Weights of a small GPT-style language model, trained from scratch on English Wikipedia: normalized queries and keys.
Each number is 500 + 50 x the weight over its row's rms, rounded and kept within 0 to 999. Layers, rows and columns count from 0. Numbers have three digits each. The size before them is the row's rms in percent of the matrix's.

# down: layer 3 MLP down (transposed), 320x96, rms 0.47, rows 7-52, columns 0-95
# gate: layer 3 MLP gate, 320x96, rms 1.25, rows 8-53, columns 0-95
# up: layer 3 MLP up, 320x96, rms 1.45, rows 8-53, columns 0-95
down7 084:533519455457478493455499487503497414489416508390564475550452497484525503543584511438563410525506497529524486469554511577502485529505556524471434582525488497475526545592544421492461507500543532455517515495475504389450356502557561563475538467424492433513563537462509410341468425535461452524
gate8 110:459566465447553475443479563425483502455485566503500486479407445530634619516522482503589475500433573543472558587497507520452562466531427433543500595479475438470493524517545508426400527519573550530500511484496474634443543520574439455511453454532484528483535449485531485423513574480553462525
up8 105:444512472512494448587518449578578477540501463516459495533498528546470545452496399486408473509460575475506431630461507590489511500521487467468468451528612587420543472548428533519502454472504515496380489449485589475515476422560441524461579533416486481427515431479473545470566449561466546552
down8 107:525438472562552505529512478500450531482560455501497435532365529430366471518483473500581387544450430444495470433460482562535481550482404539457485465471534479530465560566441607521551458505437514489449463472569514499590447515452430507484572536472502473534561424441475543526537455579520444556
gate9 100:618491533510525521492549453409482537538528500452533531408462469538404510508569527497518426461509583487482574383481561515476478500475574500506550394497417403468471570454525538532522501420572425492533500532567592507490490545534546427505413565495588434500454533555541471536544568477449501517
up9 097:478445472573518510519461455570624554459465502489549452487556457457567526395461489574393566444565510486532460469423462499478582517486540385545399460486571523516527563496492452502467523451534463454453466440527467425536464496575467515534537494575582566517508439495438524491509366482491479460
down9 095:584511485557444510498485465521535540524476461565522456494474423460574415450457424451553415504509501479539395487489500445502505479520493524447433490523508474468587354582544454481454444483485578547405457404500470556535486485536432621538573399503476461449450508438573531445551515506484507503
gate10 101:564537569455478467526549472523472439493480536461460499511515478563500610599455488455503503593493406520512555591483511522458518530409476600469511490565376464477431507460381483580520479557492592525511491457611578535428518508511477451452487496419479439465507381550495535504512536498502538531
up10 095:433473524489412427361545416491493497541509496448536446527519450523555545498547500477563531565564563506395481558509537439547514494493501550475428495461485449434512593489512526456548513485506495512579432457486421401478480548522520388542479525466602457548432479388505477504583513418459457533
down10 099:476562506469539468481477545494446466525473573489481563459444539607510550478485619579539435487481531473514539530443479482509521579445516513491502495512509453550501520515458444431482572400515416596487594513549552501452564372500603549498452487469516517470512451517607534526632480490509419566
gate11 100:576491539514528521571505511502500555512527439503584475419619510528539501488567467540545565534449421532489403485539623556446502520472521464620562485535480541446556487557435465497547499593502564573472484511470423552450546432509493502476465463486528541503590505381538482474565502521587435444
up11 100:479450518518489543538487375498530540525476423469456470536500493524525459494456609475483481486478448508577470493454508578596531557523548542404618441521530565516502535468454524526460540455526453474541401535454510475503460633557572412496619507537564492461462524457516510465543548517425558401
down11 107:484486461477512529524563506443442500509519518571498542507514514425469528551573590584440616466502536517505534579499491454450445516557362457521409510403503466499521459569601442543431541468509490552453443470466505468412471488606497478497527449483529437537494537537541433375503580557513529541
gate12 095:460477458493511554501495478479559491503403506494417386512493389532530448455548520510491451384508547504528496474529653440582468420485443575555649456469550521472527507484458481582496479502442473560546443548514547595555489451427470469464509526507492511427464544486551520460462444491513452535
up12 088:526561499553549508447607589506488529527428566457498578460517452479449566436476520548429552544418513511477568535532450614496497582496577427484519417594500526483549493510531602495463501428536525545514520456445445574479571558563419497497542608462556477544471496563439513485490528518452463446
down12 096:419384431598381484487394528484456489457586504503627574475501498495512498494516472399493441602546560434472507529505455516571515588515510507522467529410502498487448480480549452564424503543476553546447528496479494421457596466510432508551520481481480547464513478534429461501502594487547527468
gate13 098:558533452425517550441489483533501503512493447512575554561435496425501455454414530565363531556544393494496511586487429569529525603594456538536565446512510483447513420471449444495578472479452475558475372535470505512481604520417496466535489460524464508478492527517542424502462481563535503538
up13 099:467542463512493487529469479494619607444526498487426554506448530460515501455515537507521507559410554471580408549515612512497480516561476464432478469615509562539505492385505453467464520516478516421540509527475543463414484394505556548418508552440410524513556504508458571474516591456545484416
down13 087:473483529526538500570445479470572475517511451477503468566552511496559493613569566426419510419438524433649524441554466462460429513435523458500489572604465495526475523534536467558387517523489510497431462504453467493522537492568570555444523642462457549529517495487482504506473492422518520409
gate14 105:528576427492564547456539481580547507550560508510573514486517379458471478515480521517474516494532483505471538449456552601546406561594564477480533418382371567426543453499454574544471457539477436492523450536515466545398527451506542487450564501473474484523489466505444468488528388482455472447
up14 100:507474528477439529438513424535444508601538475612471447494463513462369574523421458570478474468513486585510390459514469505520487445563498539510410526625563526455441471465507492516523568513415506398505425489489473452504562551516418467582493514465503443464562519438482571453492484527556537522
down14 102:547455555487512546531415593419533532491482519446555486562517502639557535584493439504464463527511560464480499523511442453485510484530546485565513531476517546524436414583634542513627480504499492428468617487496513445532547586572503467539501421498523506448496520486497497447482432511503613439
gate15 106:519500462521485476514512593464451547469482560469417586399588485569535524540553535527567479492529536560461541509497462436538466438594498526508526563494508483499575595457419477387479552447455434494504480521580524557441395474538490448514502535574560447429507546536448544587578544475511465418
up15 096:595474411464526637490522494452500468569467488467518381530493527477473512438519430635458598551579442469420525563440501501502481490523498462471481538581463511501406441464457547529521448459571480502400467447462488431584548517510432495456529517509429508514467401517514499456494501468502509583
down15 107:434519538508460503514481482484497452423485507451478562530532514520520604552479478486440450498484517433575431469519474480554428471502453551517487504391529430481519584444493447600513544337477486425546602462539519489459406585560553439509451513487538423506457535495566407454521582487521467450
gate16 099:517523487520458541401476484452503512590532444535488450438518440512519561399412542437490528500552413551533494545441508470482583496588577522489413554606500548450433430484515465515464526460551544508473468565469460380519408470556526536481549532464540577558478516550492492505604480444581445499
up16 093:465532531466498543474573469549404638466467508534570535534559493468446473507476421507548516546506467502400509584507637450489459508565541513485529498551502563496546466364516605531442563482506506501503566542542461546451424540528533458534488476522483430482541500493558475614533546564521577442
down16 100:507451578407515408472498440588542472560529417477527546506423527535580561543476508513457466549603535491504498590441417522566462502503495485520544535414514482488547483539482479523518502535457483582500508594419553549504627446457494490547387476576520534421574510438463497472444482558524485431
gate17 099:408450558464481571402612474538512480571521547501478486545550498561510566518465515436560584491572486541537460555543543519451478477502558587524456508484586465437531477584406567475543508406453544522514556539428489420490472536469441523524509427498540576430510472451431501453459547491616542474
up17 094:412524488586544477417500552400515487430540444513513498466449494542530509425410550573472508465517522513405454459539570489508587487413594443425422439342452497501465506452598467478534446472520475478560527478459490492487458495513492502573422499435532488477459542543529507523458434513515517398
down17 107:481472548507498523497509525513521549592515499540528473530595542418533532589416522518530501433569428457573608418484426505411516524478522542480534494591625494520539518535459462434521516587549423458498519513540576489429416544458467498456502467619448538549520450441453582514508454518496554539
gate18 099:487543576464476410562519459601461558535519506535510573428485539580610479491528479508461399502477439560487462462430451497494425470420543578421458603489508457491421546431452514444492546541575468562522468566610455474557493536495455529464504480548514490408534428454447535457478519514488456448
up18 090:517518606485493535516486470513484446571476550498552553446491427562558499511527406524543518549529475578531541509534479477547531512601523561511430519474552567466473541439488483575534568629506531499528584617543448464596464508467532407462543480469433512559507520436414541415529511445570563455
down18 099:485511518550496527567580479522480535543396526418504447481417534506580428516512539498505480515452425368534580429520542561483503577489542461506459543470502514493513421457454602484503555502529487533590575516558502571527510540440448581492469656495407462446531492525494568426447488526521496463
gate19 103:456498479483445494539488513528528564537473401483493433519460523517563493518403523513451539502476475445426403546537511434442559430500485505401496476508437464487512470525485492480495485521470537474566474467367488500441556535444497510567580451464600505527555499437393508393497547361472540384
up19 101:552481479520457451494366489475457475514467452520511529518481448395493501468449592474439552526601492477452464524589436514506538521557480493396391459584465471468519535601536464426481504482427570469490515521410421440410516515459484444530550564454567497554492550542455493447513486400549493540
down19 103:489509488475532502471500550528647550567502508433518404451497571500530573568523503527481478473498504446532551457536499502466467485410557517532490616448477508454474511441500557531574521409550500574628471418476526516583486575442508503550478505459386475526502486610499402467547439524498427522
gate20 090:523447481518472498499422557502436507502491498531467476460471442471534587540573517511575442461450466446575506580588569539502562548545505477545533537526445584494525536573495490501504479532509549471456572476493436548470521422586438417517617524459490457452525598424486618578532465486486386572
up20 112:505482511484517513479546441483503494466483478479526525537518531476404408501501498457377565534580566559401513409429444468537421458446514538418453453461530463483533483433560514429498513482472447510530441501479526447521456537395560552472401472523511575527466483592559376442497496466548595440
down20 093:501461568483582529524481495500451453439492461501505557444522558461607451536536432552475627610536469507435521481550551441585494385539489432437553472460481567522560524448504475526462438422540529444510467640547531505508473536470502578485518519474481505530374561442520479485455520459527445496
gate21 104:437496498379475568612540470519470558552531514426533412434435560543463488488505491512525507526541517523540491551587544585502485473524505524499487565494478428485568403495489425527530536576539462572496468484639424545468461484450530576497466522579507462514478492467456514472527492667481541552
up21 091:574582406610510513512498521465458477461477417528529406524513488528541502449465607421541386480455492564411495497441469500516487497489555533528446488473533552572512532504563479467482402441326543492522509485445520497459557523516437489546522521564456519554509459538494422597519545494501460429
down21 104:504545507598471458453514510443508462425534400536489573526571468509452518563532510430516480501548540510431486563467509442530478552503539492485520425507434574531511518519461547530458501457597618439466549476393433486458617528560496465495586431489517609444489569448484520442460513426419459450
gate22 097:462519483556397522481488424416509529479497506520440480560558501559430564544472478523506508543444370478483517505414504529535507484375543492578545497513448384481573494534463507578598477437469547543546462466494473453477510516545476594515446602468582472566496471498468605481430438501481565509
up22 096:416445519531468547520503460439542401519497426521455528459563515526498569474472562501510532490508474559480505584508545447542524509452556496584547592590543434543586472567509441592507614439533632534520402454505456496569506492523557564480537527471503504469548548477541573508407430532548535491
down22 091:435521495399532469505471498574599444469493614540542537498428492528598532532474527542480503462392439487381524512505456537574401572532448530547442540515525446468484554517492465546507482467572481495622520440425486504493417498583485571520563519425543485503449470496513593511525467535448501557
gate23 108:520467507538480449554559599465478475504487574519516467523457494528486531546589441542522528572501492587523477444551535464404504536515497554500554371498376471594603582483452538491518462472513450449530504416536559525487594482483559443492425492507463468498430494590488621520558569463464520503
up23 110:488517545491512526426402390548539511498522535446518560625467445534490391450463589452550480496568505490445537568500465530536491428525473376515447539487526483538386393441605456532551487498484575412469538515475550513536465508430549454526548525551521577430523457502501482507493478484518556516
down23 107:533468488511535490481547585368418466470562473561472537505488562458442555522541524462555508402434455491485488471594493439472471423388479457489528478553410500499493528459440530471489533537487573450537528516478491524467456456529543442438536619442598403487478584500515548385557459492465530528
gate24 099:508408533520498461379525606487514490458510507524522491536467446455539490479512521540456557417439483404492532501560372446384464501461588417546502530472408477526479533471521496493530394426495534408493477509460581487469585477608479518479471508500536451491490438563512450432553487469556431526
up24 094:472567505616469518494430549489547443508561564510531579478522541510596487527524431464592471603553523461413487454387492564482402595510472496506497525526548542472502498539493477570503496491544454407463417448543509460546481417516448527546516434543584450535598464517475513424472531549509568456
down24 104:410484512390423490464450514522433423518518582473536521495514443525505420511457419527453514523448564559446481475455495571467510494545448544515532497582489532499538572422556543409447609416464473525457432463490546555601448459513564466524480527525586456520553599556429435521522483576488509484
gate25 083:474499471492478469459574493549518459431477574472469433496496455516529490565576460580477519469541475537509554436520536581490403506486532489440605397524480406519473606583473522544525440473517553563547543458473597592531527536558491562559503572451514572512512534591483429549482425435495560442
up25 084:414455479527504508556519421519528482489531544509518498482451535457509475591503501463462500560576478540527542407454529536548358511543465452491487478528469549485502539547536410493621509521488467461560512494399468440396494499462506471425462512517339498463503476483554349576514533443450497487
down25 093:500526474437507534550630479529463457468419512518558473504518444621597472417531502593481584394487465521490482534557451574442419499503491425453595436491448457494468551497467495556469442467504610517576427422521485472517460523564473452512469468464559419449515439558529502485460450473517473502
gate26 090:497370553479514598547445482492453514438531588444489480565469566524556562530547475494443462505528529461417444504458500537499428559514547457459475476449393431453419490524552499518591467513479431459451598544500497499500503532571491521477509451506472376496652499408440455503507470463488510529
up26 109:525619458502498476419501499481538519534457388563496536460540439523452477495470526526522513534494468526628573476546457456486564392482464528571493511539593563559587477477459473431467495518521583524566378428493492515525519436437501457496486557514496558479355516586536557481463551522530481501
down26 090:528510507408491413433437488519516601453582480494502567528522527484535424445501466494447447535446569538514516475391516409524557501526446460526472492534548510441481455525589441365500491526426508420513525514390460369434500473513499501450540623551478530501501506520561486472446516514503575466
gate27 096:480461528628501533523403517489438483529403454463474464535508482576535513504487486485514520512397449381508532513505446423441457459489396463517536479461502528399504551438528561541593516454553459546408498578504522536502558480444560597510435531519439546564545479526522452497482605418467522528
up27 094:462536467619494561533488489543489520472383438477446422542490510473507500449489495500471501480425467485480497535436425451426404552484447441585558574500547499506450501438499508416477459447480415601490375528446489558598462465524627579486525507523509560504500499477554443478446550546539538508
down27 088:440580541529523488471519552579504562579415595537468467499459509564569572501408548460493477584486472545468487500442434541539406520539455473573553479446509501501499489445520526508556492568574544481457520423486460483424373567549481511450489540495585537494514453566566534443562462537574536402
gate28 095:430514500495523565444611550465492551437425487481462461520477484478463483493484405525508444523463535498393568481562581503441495532451576531472517417571443558514459555470486533575559592525559560359443432418521541556541504546589484439543437489483497498453470542465534560557465447445493508519
up28 091:471490585499423570463561525494529628484503434428476526547582517510479471532474466580458515572486402516440600526465494535453442465485548455498535440343485510504448471492424576439552588552520381555514459521483550507506466467504468518486493502529548411485554487443499484481562557469550512432
down28 104:555604526489451518528516492487456448463495507493517489577447510479547448505461499434458495540459502556427483564633520505416522534575501541510524469564477513592412613478549581499555504475441502433519584470509470542522447531475552495482506460432564441514486576509379493571457533462367432479
gate29 087:453459517560483528468552556380526472521473430422399521495504387544578554470542441504551514486523448587491555513455504500429478481538464549489558519569469424593514461425466609568588475498522510538494520591495522471565492493496547573486536433490576394508412542465507506528503532502486490591
up29 104:469420519498543494518540525412543483482477488426408516507506441538605528500532495497581524490472477560501555478532495508439468488546485497388559496575532445549513491405443628566622520439525483439529476531569484429510529517420524573545532504528573379573447492502504501514516536522484417592
down29 091:579563549348479604474479517553510439486533434490594525539540439509513454439465513548572431456465503518466449489531482540496544502481529509552588553490526503505527485480492490493548547493520444488542533562469440542448489590522572433514453448547495526524489581530414511617404362565501526538
gate30 100:466532484495380438458439615447582513471609511512492482505452578450488542528444460514617476547405563491518473523467411484486467421583505513494513504374481534528497532431522501496474503509548568460519491464559465538571569566526469577385481418536512489501475478563527550533494463531542531566
up30 099:537479495509528576490537438525441476480427494490556508517514465539578523546530470483466488420545367528536502526542620509479502489421480476526503478557549531482458530529555458587485512514562442541460512487390550536449463444456573389645580583512431568491547523447500445454495552468565444472
down30 082:502430514456554501577427501506544498478511501534516539471586479449484451518541544539450391520472509479500430543522587524563348515413481509521381460470372523550481458537459534483545428565532546534516510515514495463557513521493463446634519622526585458506490537498525516490492519457535422446
gate31 098:463577537530450475556456487536461557487493469419503562452469502467503564448515503576403511433565528587510490451444512484531409508469486425459484578499422595471491570451504545448544558429488460414508440599449488545530467476527434500419570510528373550495508533533548530582515453522535503401
up31 102:482609558495459445491402503491504527446536428487502562499498508483564528404607557533451525493583481553487441451464495514481407571497460415477480536492458528482518470446447491472519560409461533450602510558532545554473476485426415516403544504473368540527528518567522430524443493541535452428
down31 090:511603480483450577603532610512489538420466532516514518521512491430466614485565510527492596525468536520485535404493480539556455565459508526491415527486545511546456499512457516461557535479572529499516439464540541487467541647464398542528539509452403554519539601496519501472513525472494558390
gate32 102:471457491501558461483502525374439512504464500528489542418485529505483571478534532551504420394489440511546481522501553558372442522478474450504435489413563479487464505453528555532471477507541436515379480465567439587487494518579502449514490477530473443472441337453487544529487528470463380457
up32 101:527552561480473542493514407488427518532478477491514533530554420488375470487484426487538483427546545555492407481487538577529489436563450477466500523532437451449442434436511556416532485426552514519522529456550437591529515460441511553537434530520476499503453397476584486565575501443459455358
down32 102:485502536373546471435495532453485411463459582459461575538437458426569475425439501489486567514442542543447379490541537468472535506583522386538550444424541482527481487501452546443429506472504505474531540535475490489507483466523480443496526545493503448652443489435513539448505436569510511396
gate33 104:437518461435505475462541487498489505505442511485511496509584406496453498430439523361449430413551536473525565383483399522498560508582525522485450483578473574525461527517596491503530522514539485474491460571386493543546537527416451490503464512500477532535441543518572514449564403474478463614
up33 094:485566523458510403468544527500516476523521469520593592428501504511426437465418506575464449470543554497500511460471386543489531534598531470476513483441455434550505482401611525475462473476519481467486418613423533567481570539428446552483460496492442512525499554461523449440496562461435418580
down33 096:494511532474461531492477414558453537530480452473513565581579537512481510595501473397539506542434515558460494483510593497491530492437435486402534544540458453523538478469392489493565446542535553518559647468526515542433537497523467488578423413541479454520606482520411487504432570531582487526
gate34 094:442596479517496438514492545521471564444494415435595454408496501457506449516369461513478535610522432561558506544490510541534461502432523501447544437504460493488477515578506568512489457484449544495494356495407428493487493562525456545426458451404513450512481452439475515477490567521458517397
up34 105:545392494440503554496432450455522502487611502502442570551492492498486610556579569471577455394452535456431470477459494498493518436544461442531415519384525481462496491467465491482476553538608424413501566538560523485497460437499547485533507556557491567532549522560510454508521457489548439599
down34 094:338478552547519523514486538581523433518506498433519536444421457457530518531450492513454443415430390462435460490425515482456466507467431593429497454479469456482542537467487495556494501428429461474469435554466525462433568544533620487476521545493475495535438473501564517553555529546449553609
gate35 110:535556482615479397424516458512495492512494525441440494519479507549593519472525598438468474557486531482540535460443459498521533443510427454492554504485483517449400492449501576524435436414409531442472488461530513458435504552425437457367484451543559495451449479485485420543453409497598492452
up35 105:507496408572515483470441434489456494447485536525538443544386519538512566515473461550502533549485580535485482436568496469515492486429476525564474542510508460525420438479435452442569519473458575515501510538528492452517574520466434549413644476540415465450560494503467556503462466635553380544
down35 101:578535473539521453457518482639474486479545484487473531548454495515529483554438503457423551508435477539504530461539549407428569576441365477485499508487542406532524563495552397588505460424484465526409481511552462411523473581532459460417524435519477560434489520527417451465540492533555499494
gate36 098:591506489473477489530412495484554444404577517412414603553594463481503567483436504509478484507534442460523501509575564411510466524499560552545480528540555457528633529491479507474525442527548524524479460508506576561525460488458426511464418526467506511444494493564528390571622547475571490478
up36 103:505478488473518523536575439539515494538530474538584486405488618543455472452524553509528459564581418506535440517407444470514404524526536437547520555432513489584457456471434533398548578465469496566441439463564482492549564545554449509475503599443474624477550445430435491476498499500494481481
down36 096:489460481504590525524484503581418556536493483484591399468475524507518491492392524407421547545561469589586465510423493402592438566451479507506554513558454481503543490457460529537579567489529468531498571462453526428576533490465484529502528529477518488585480429568570539511514542418600490455
gate37 096:429465497457480417481517426484504516532586460457479486596499461491477574533514444504444579474516472470484584491506507483511492481484559493458560541467481476567464487410495541435530436549527492615478473548515631458477513490507510620450612543431576483543558484613440603457524482542514527577
up37 105:456525470462527519518523558491502512600520521506489510527511497526497481477533524505537595505536547518433562615505509520530559497494475529484519517444507536545397524400534507453505454552522538601528469532485467423400395430472539605517591520517530549565561547648415527439499447485430536592
down37 095:455571450528524488535538629510472536499479510421458555468557454483507506444610516441540445475512542545426535588497526466448472519532502485470521482446508468366462415476555441561443541545426507472521433487473449554575526466472454568502508465453428415431480492473537469351447493430553511498
gate38 104:416499659500536521463598447529468481487544464515567577575444528469455522509470583421467466475559503535504473468469472505428470538485518610506501514553509501443434498439496429429575486440420511498489468528509536607489572521433461539441453447464551509507482477389566521432439432561487538506
up38 106:557504492564481510538392466513450546567472454469493403449591566503496484497568464560519562495523394499493490511499563631554527551473487459541453514478505525485538485448458538460487546591501485510498378524551415472563586542542526509504531510591468498523569448615454510619528533573500479461
down38 105:461524596495460453528560573476468535550594533471562545433404460457503500460493454534500539472586522510534550441542429504550583499561534501537540481423505544451417471476547501537526511481504463511566508539607487621504489515520453420503451475361464489443433496508586460419584526494444567483
gate39 101:478492505454566566417515473460497551475465535439544549435499389581536485538500463490476523544463512429476474498514454457460502481457536385472410463474535548504553455600510564522523623423487546483463478516451467507400393490520373537503357458531458447475544538488572468490497488538538499504
up39 097:433538391483473474587485500526459569434552435458490527521464512545485511552417558421501607552444495614498385505448466479529554482577475515516466388485559589471548522473532553519505420539518529466497583548517438528511586482459471577506514461496446473544598471444519462525481519495534492402
down39 096:565525475523452435556487551548538454465545471477455477493450531460479500518542470456405533532448368662535503446526389507541535501485498595524527526522499456481521580434506490488479459459538426467517518539442459563560485448504558479548670551507546473551513493503516542478533549406465432465
gate40 085:577510442487397533489467499543500515487461518564524475500516463550508512483549431521509554436567563513462462493446597536551469510536449489376612474543482468479468547548558519475634554486397503496523411500515525521483564527576394474493528427467465535500487572452493476470522443463563616589
up40 089:575573489526428501549592517478554525572436442514538505517508549578471500486511462473563532594547428563454485511511561392520513518546505527545531503439513451541499515507540512484442540430569564495485467512483454515610431382521412532508532587493535496492507544443556419580566474532638462523
down40 098:506441525549549488458525565458498518474514491518468584422535454499473490503579532507398465548468583465543470529530463572513507507473427516529475455536419487488419568574404450464542480456532498441524570579471408409503525628482552524408525491414443455433470567549539511469487514524467487626
gate41 094:537395519443461445416460529489557465615456475456432440548521390445535542521599499571462493513549397483454447521548551505499438482489550486507554548452507510526544481375474425476501534554489515551457569532410585432504553481514439462529478544548558491507491501531503595440479546419524462525
up41 094:506502525478528446520589435544501487466603517505522561491485603448454410524370492481464420417435572530467512475506492563496511497455439567529467431543421511528431579530530572512482455472518375463569512495504445511521544547497582527490574496490399439524504459458487451437419511459549430478
down41 090:539617462470572602520530490522482567480592470535471604448454472480477412540400470469478577465519530599459593479526519488492487474493469611518441470501456523489386482492463592505478435488517496411443479439476408461541499512459489570505643488544451473513524508445484488472508512467544496534
gate42 110:528503462517477465530525601524456540432445477490462488465393483383533531447417607465432557512482444421518529544532501435493573419524507521458492408511444538551478541453500478454521434458495542465451524421483494481442585605521557502350464532493529551471566445448512516551452479461464542474
up42 117:525592580480528502455536580480543531544591499509481499542503507570614522606527451480519527448541517499560491450526505485463578579358420451526527511441513525497495577583410461526447482440514436568537549495502480536569484493488564476595524469499485540510415519519593438570508567447491556520
down42 129:465531450499512548457561579491436524502565494492493583538475511515490436482424457482510468505605490554500521387488495440471403489562520506545626457407453510460417489506498485561452585525570525502496495592380535511542444512533478437519584547533580440502548521469455470413564472474506586460
gate43 095:447472559524519448536523426437468526538430416510512528528530526488547594512460586437485532542498487525554386558556480540470500556521500503529543517488537528645462519530420441407494496513496457439561535538471547532519504497410469586559544525502585548430494489496418439542414575585407490508
up43 089:434432516589443539547528440492491477548417512488500473467577528482456501543472490500534439547496431450494442480520530413459572524471402578630611518541441606507450655516583514452425459533510496451597494533578509468519504467552462527536506507544532481451450522463502531517438503514539518469
down43 094:506507469553486539622412487527490500459579553556547528494468486558405538482567533466536526535581506458499518550477472568453483573469462486473400454537479503380462590505542554494527530480521517455596449481447556467455529461673454562562463522397552519500483542455508476559479531491505519569
gate44 091:432475533476439491526479507454573425542524465460464472531542438485496542565477527460583439499516520487580455407506481457478517483524508553550400588507525507582494544513363506526538478546450511454542543591574545484555494498487400512610435506557516372510476442469387551533508482483440444532
up44 087:504506483536510483516505530496509521514403485509497497514466471506456491382430471501430489486494519472530563538470431590462472558592528548469554477603563487423507582719449487482537531431534600472565532492497575510495496498476486488510427486531554606482448520540479476538544407465460477550
down44 100:537441494596452539475372495549482534418509580601456521504513450490504532599578466513532472513550488490446581528495520534508373507551532495500458538449463440357437527524566523552425429471442589535468520487454424445591486499518555533476532484520511457502493485435458526536550564530465542539
gate45 109:425453429511545425451523512495481535525468459504475554531505511540478578531561452572495459426489548522402478484423514442513516429456498430510546451569469638451550606432462566477583525486597467429473543550493505497474522471488529535593485549559454499554528489580435440519482571453570439444
up45 102:507509564531486468548454491523489467453557487495411387515383509641496482566498564444475487500434521491546456556481529563448482510444563480440474452399446522452432499569556456532520479555461553530513590454427524408503459514461486448481487513529456489471556423424523423529515373560524535497
down45 114:483430476576485448479507466474458526566463510456504536505597497441551575579544491537594638475505441463555382516543474436531562438530533481541358522516466453521479472372471527520444499459474476477471467499528605478474480452475539436496528409457515560494466506418549465507499453511512484418
gate46 095:493562510577439510471391539507517568606485389456548455497430420510537527475519497481529570469536435492501507499535527514485435510494517543513438581486516545453495475496480502549501450529449669527471459631525488547538529412612470586480431464557568506496470552571491482503493477528545552563
up46 094:460501516532527505540449519517575450440455568514506481484553571517473489556477508471587457529551475581511434546446541497538531547418405543402438468447577447498478455523550464480527578435526484481552618541570488530359467491413445505547462515465569486462500478500557471628430535467521465552
down46 098:563457468520569602486492488554413556503404552527472371543516556528433556503454556612405386491595460514503467489512544504456515501500537539548494440462445500519527535455463487446603596515553440547480557473525550485440492512498455520494571487523592482500547420466510534470548503466505522409
gate47 095:522546593584489558529447477525468392518514499511529531522483487560535543543634534381462485506518426499620634438509509486416486523435519578553495524483579525545529403498479488426472530527496537518525487636549484477540484556511497428513497502523538407490499439467572517497462470466536492530
up47 105:459471400407490489467518471499467553523442481514430453529525471441442479482422472585527484497488567512379405510489498542576509466596462412482504451470429449454473562513545573559575464466524480461499499372457532532451468465492514562463489498476487616522473600503450490504614559561484539505
down47 093:509411485555613501476438554530441572544554496500440548462496480372510480521487597467508440590442524484464546529398534591514550499528584506497565505493577414452497516593459496430478504484560507369572485506545525453497540481545537467479492523479492476606422495513542474554486511521578488544
gate48 101:518520461410570434465550442543404539504466517462528481539444495504559567416358553452425509521584494503462568503540457457542549519545574485470506463497515567507580519476544494466463538597541469446477564467542555501415498557531473447546436542392512489479447575519496519545521441407454495411
up48 093:492462549550406512508473521470469508512553397586475503538552540448452538523505553383540473534472447506497506467488453565509487482489505447509510485450477489501487455501498560484520469354416482473508488479464497467494597493420483456470525568461497526427517666431599442530478436434364445491
down48 111:524536474452509492465519475503417406486473519469502485597494419511564540443505520454480475476478489522573509495556585575529484390470475435436502536410535530592444555535467607530536603556584574556468566551515547539540391547470524528486480440587496478528485474571512451461467565590501470468
gate49 098:495504451474555442505541513483456515417472549570531504600544467440511521502449504563475535471464511408498539496562432438522566436543479496507431439537421539487497514422452512529503520400578418575502502459587541614537529546465604426544517486457421529474589463543532601575469511437529521522
up49 098:441430467517457485485500522534506631447565483505549521416494546521471521512470417523572503564490468541521441459367524516502539517546431433437476510493520474399529494578440503374516465570472539633466543509538431515588513583533527434522585498522487443507448560465436465468525501449459504481
down49 106:461417498481493516435459469462460488517481499552484447592509450547500419489505478516563490506499496482440528513634442534572413525468470457484597655441488495580528559501541492579519519494554428439461424612557512602429449526460555511547425552523478489468452554513510473464508445534510504427
gate50 107:510494468494590564483574437429463487463649531511517460506586545530476481529478552606502427553480513528485444434470543484493514452525592381476484455468443458443485533361554451530473537542614455540498482484508560522560541523496538466498500540466513479492597485479561527610538514540564524469
up50 103:467511469529597413507462452590483536475354458497480469422428534490568487461494443417490490579497502534556375623566561561549446468519403465469545522475467468459538483533417549457495495426517555473481444483525509490462445497499522521465472510480533523436496430503413504482479428450506599473
down50 111:497452557537541498538576541491593437468556451421557606529490500454517556515588499484500517482486457366447470448530446532437497429432442444523508513466517519365585507503577418545499487483429470515424392480508456507488454504406495500479517486516460517419482552528504454527510583563441438528
gate51 098:541529652582480487464606530487549471550521547511482545519526470543460546474482472505502448502437450531432589462436579503422541504463495462469506510398346556487547495601454519538596446492499493540644594493530519421481464453521543557470454512521531458494538498479495506544510498483541489535
up51 098:521509476419449497565454544523439495508546517531614453530470450518485492579530497451516514508629533428550602395545438529490478504506549549510452518494593524534504443501529566465454485529531545542411515481427508582563476526447436409523524511497502438407450541446553520600466490547462390455
down51 110:483515600502452466414498465549532308523505536522442485501524537506434527485516500530555517498407447614472454494578571480460515487491498439533515568549488597505529489560482468444508575493474468554514524422545390462507540485517534462538570519514409497434519478542426464590510524515447584457
gate52 104:522591576523493522490542547456558475484455498473520438436548497456559470605484467510503482506421439522507496423470534537480529429514509498552476563416556522625538524592511515502455455566457529519495435507585409498442517536444537508447429558443427500551576497452457527547355460462508427576
up52 101:548625543485554474565368495493546523570421546456452555536405505511558528435522533510452496451466518541419589486538542502503426475504464509444473463449522519393466439425595463447470407497437529572509467470520529486450531473544443435500572502417583520537560485496523478467480516458512430554
down52 105:518498547516456485595533453411488425441439488488508504469485470522535454540495471503433544559567522465507522480542541461351408469477499545551442511484587480474438418493573528590464579502467492486511597458553460499453584525556564535463498535533495551467508473521513586414467462436539527351
gate53 102:545533450494474464428536620490576467547517561460426420464524562505538590466440434498496553510514492508592547535442470359594513431608509441542442517528535511529430458445562498492498438507460550441617467428530502506564483493510509489494513547464587480500527479558512495449570522492420547487
up53 095:442475614514479524482533471526446531527491426531489491445461552433464465485523475465501440504433427490508524507504585548459482497478468383424549483453538492363602475469436380477394536534508505480526416528436558474461522410472459471568571544428405527530479519499452468464446521480548429495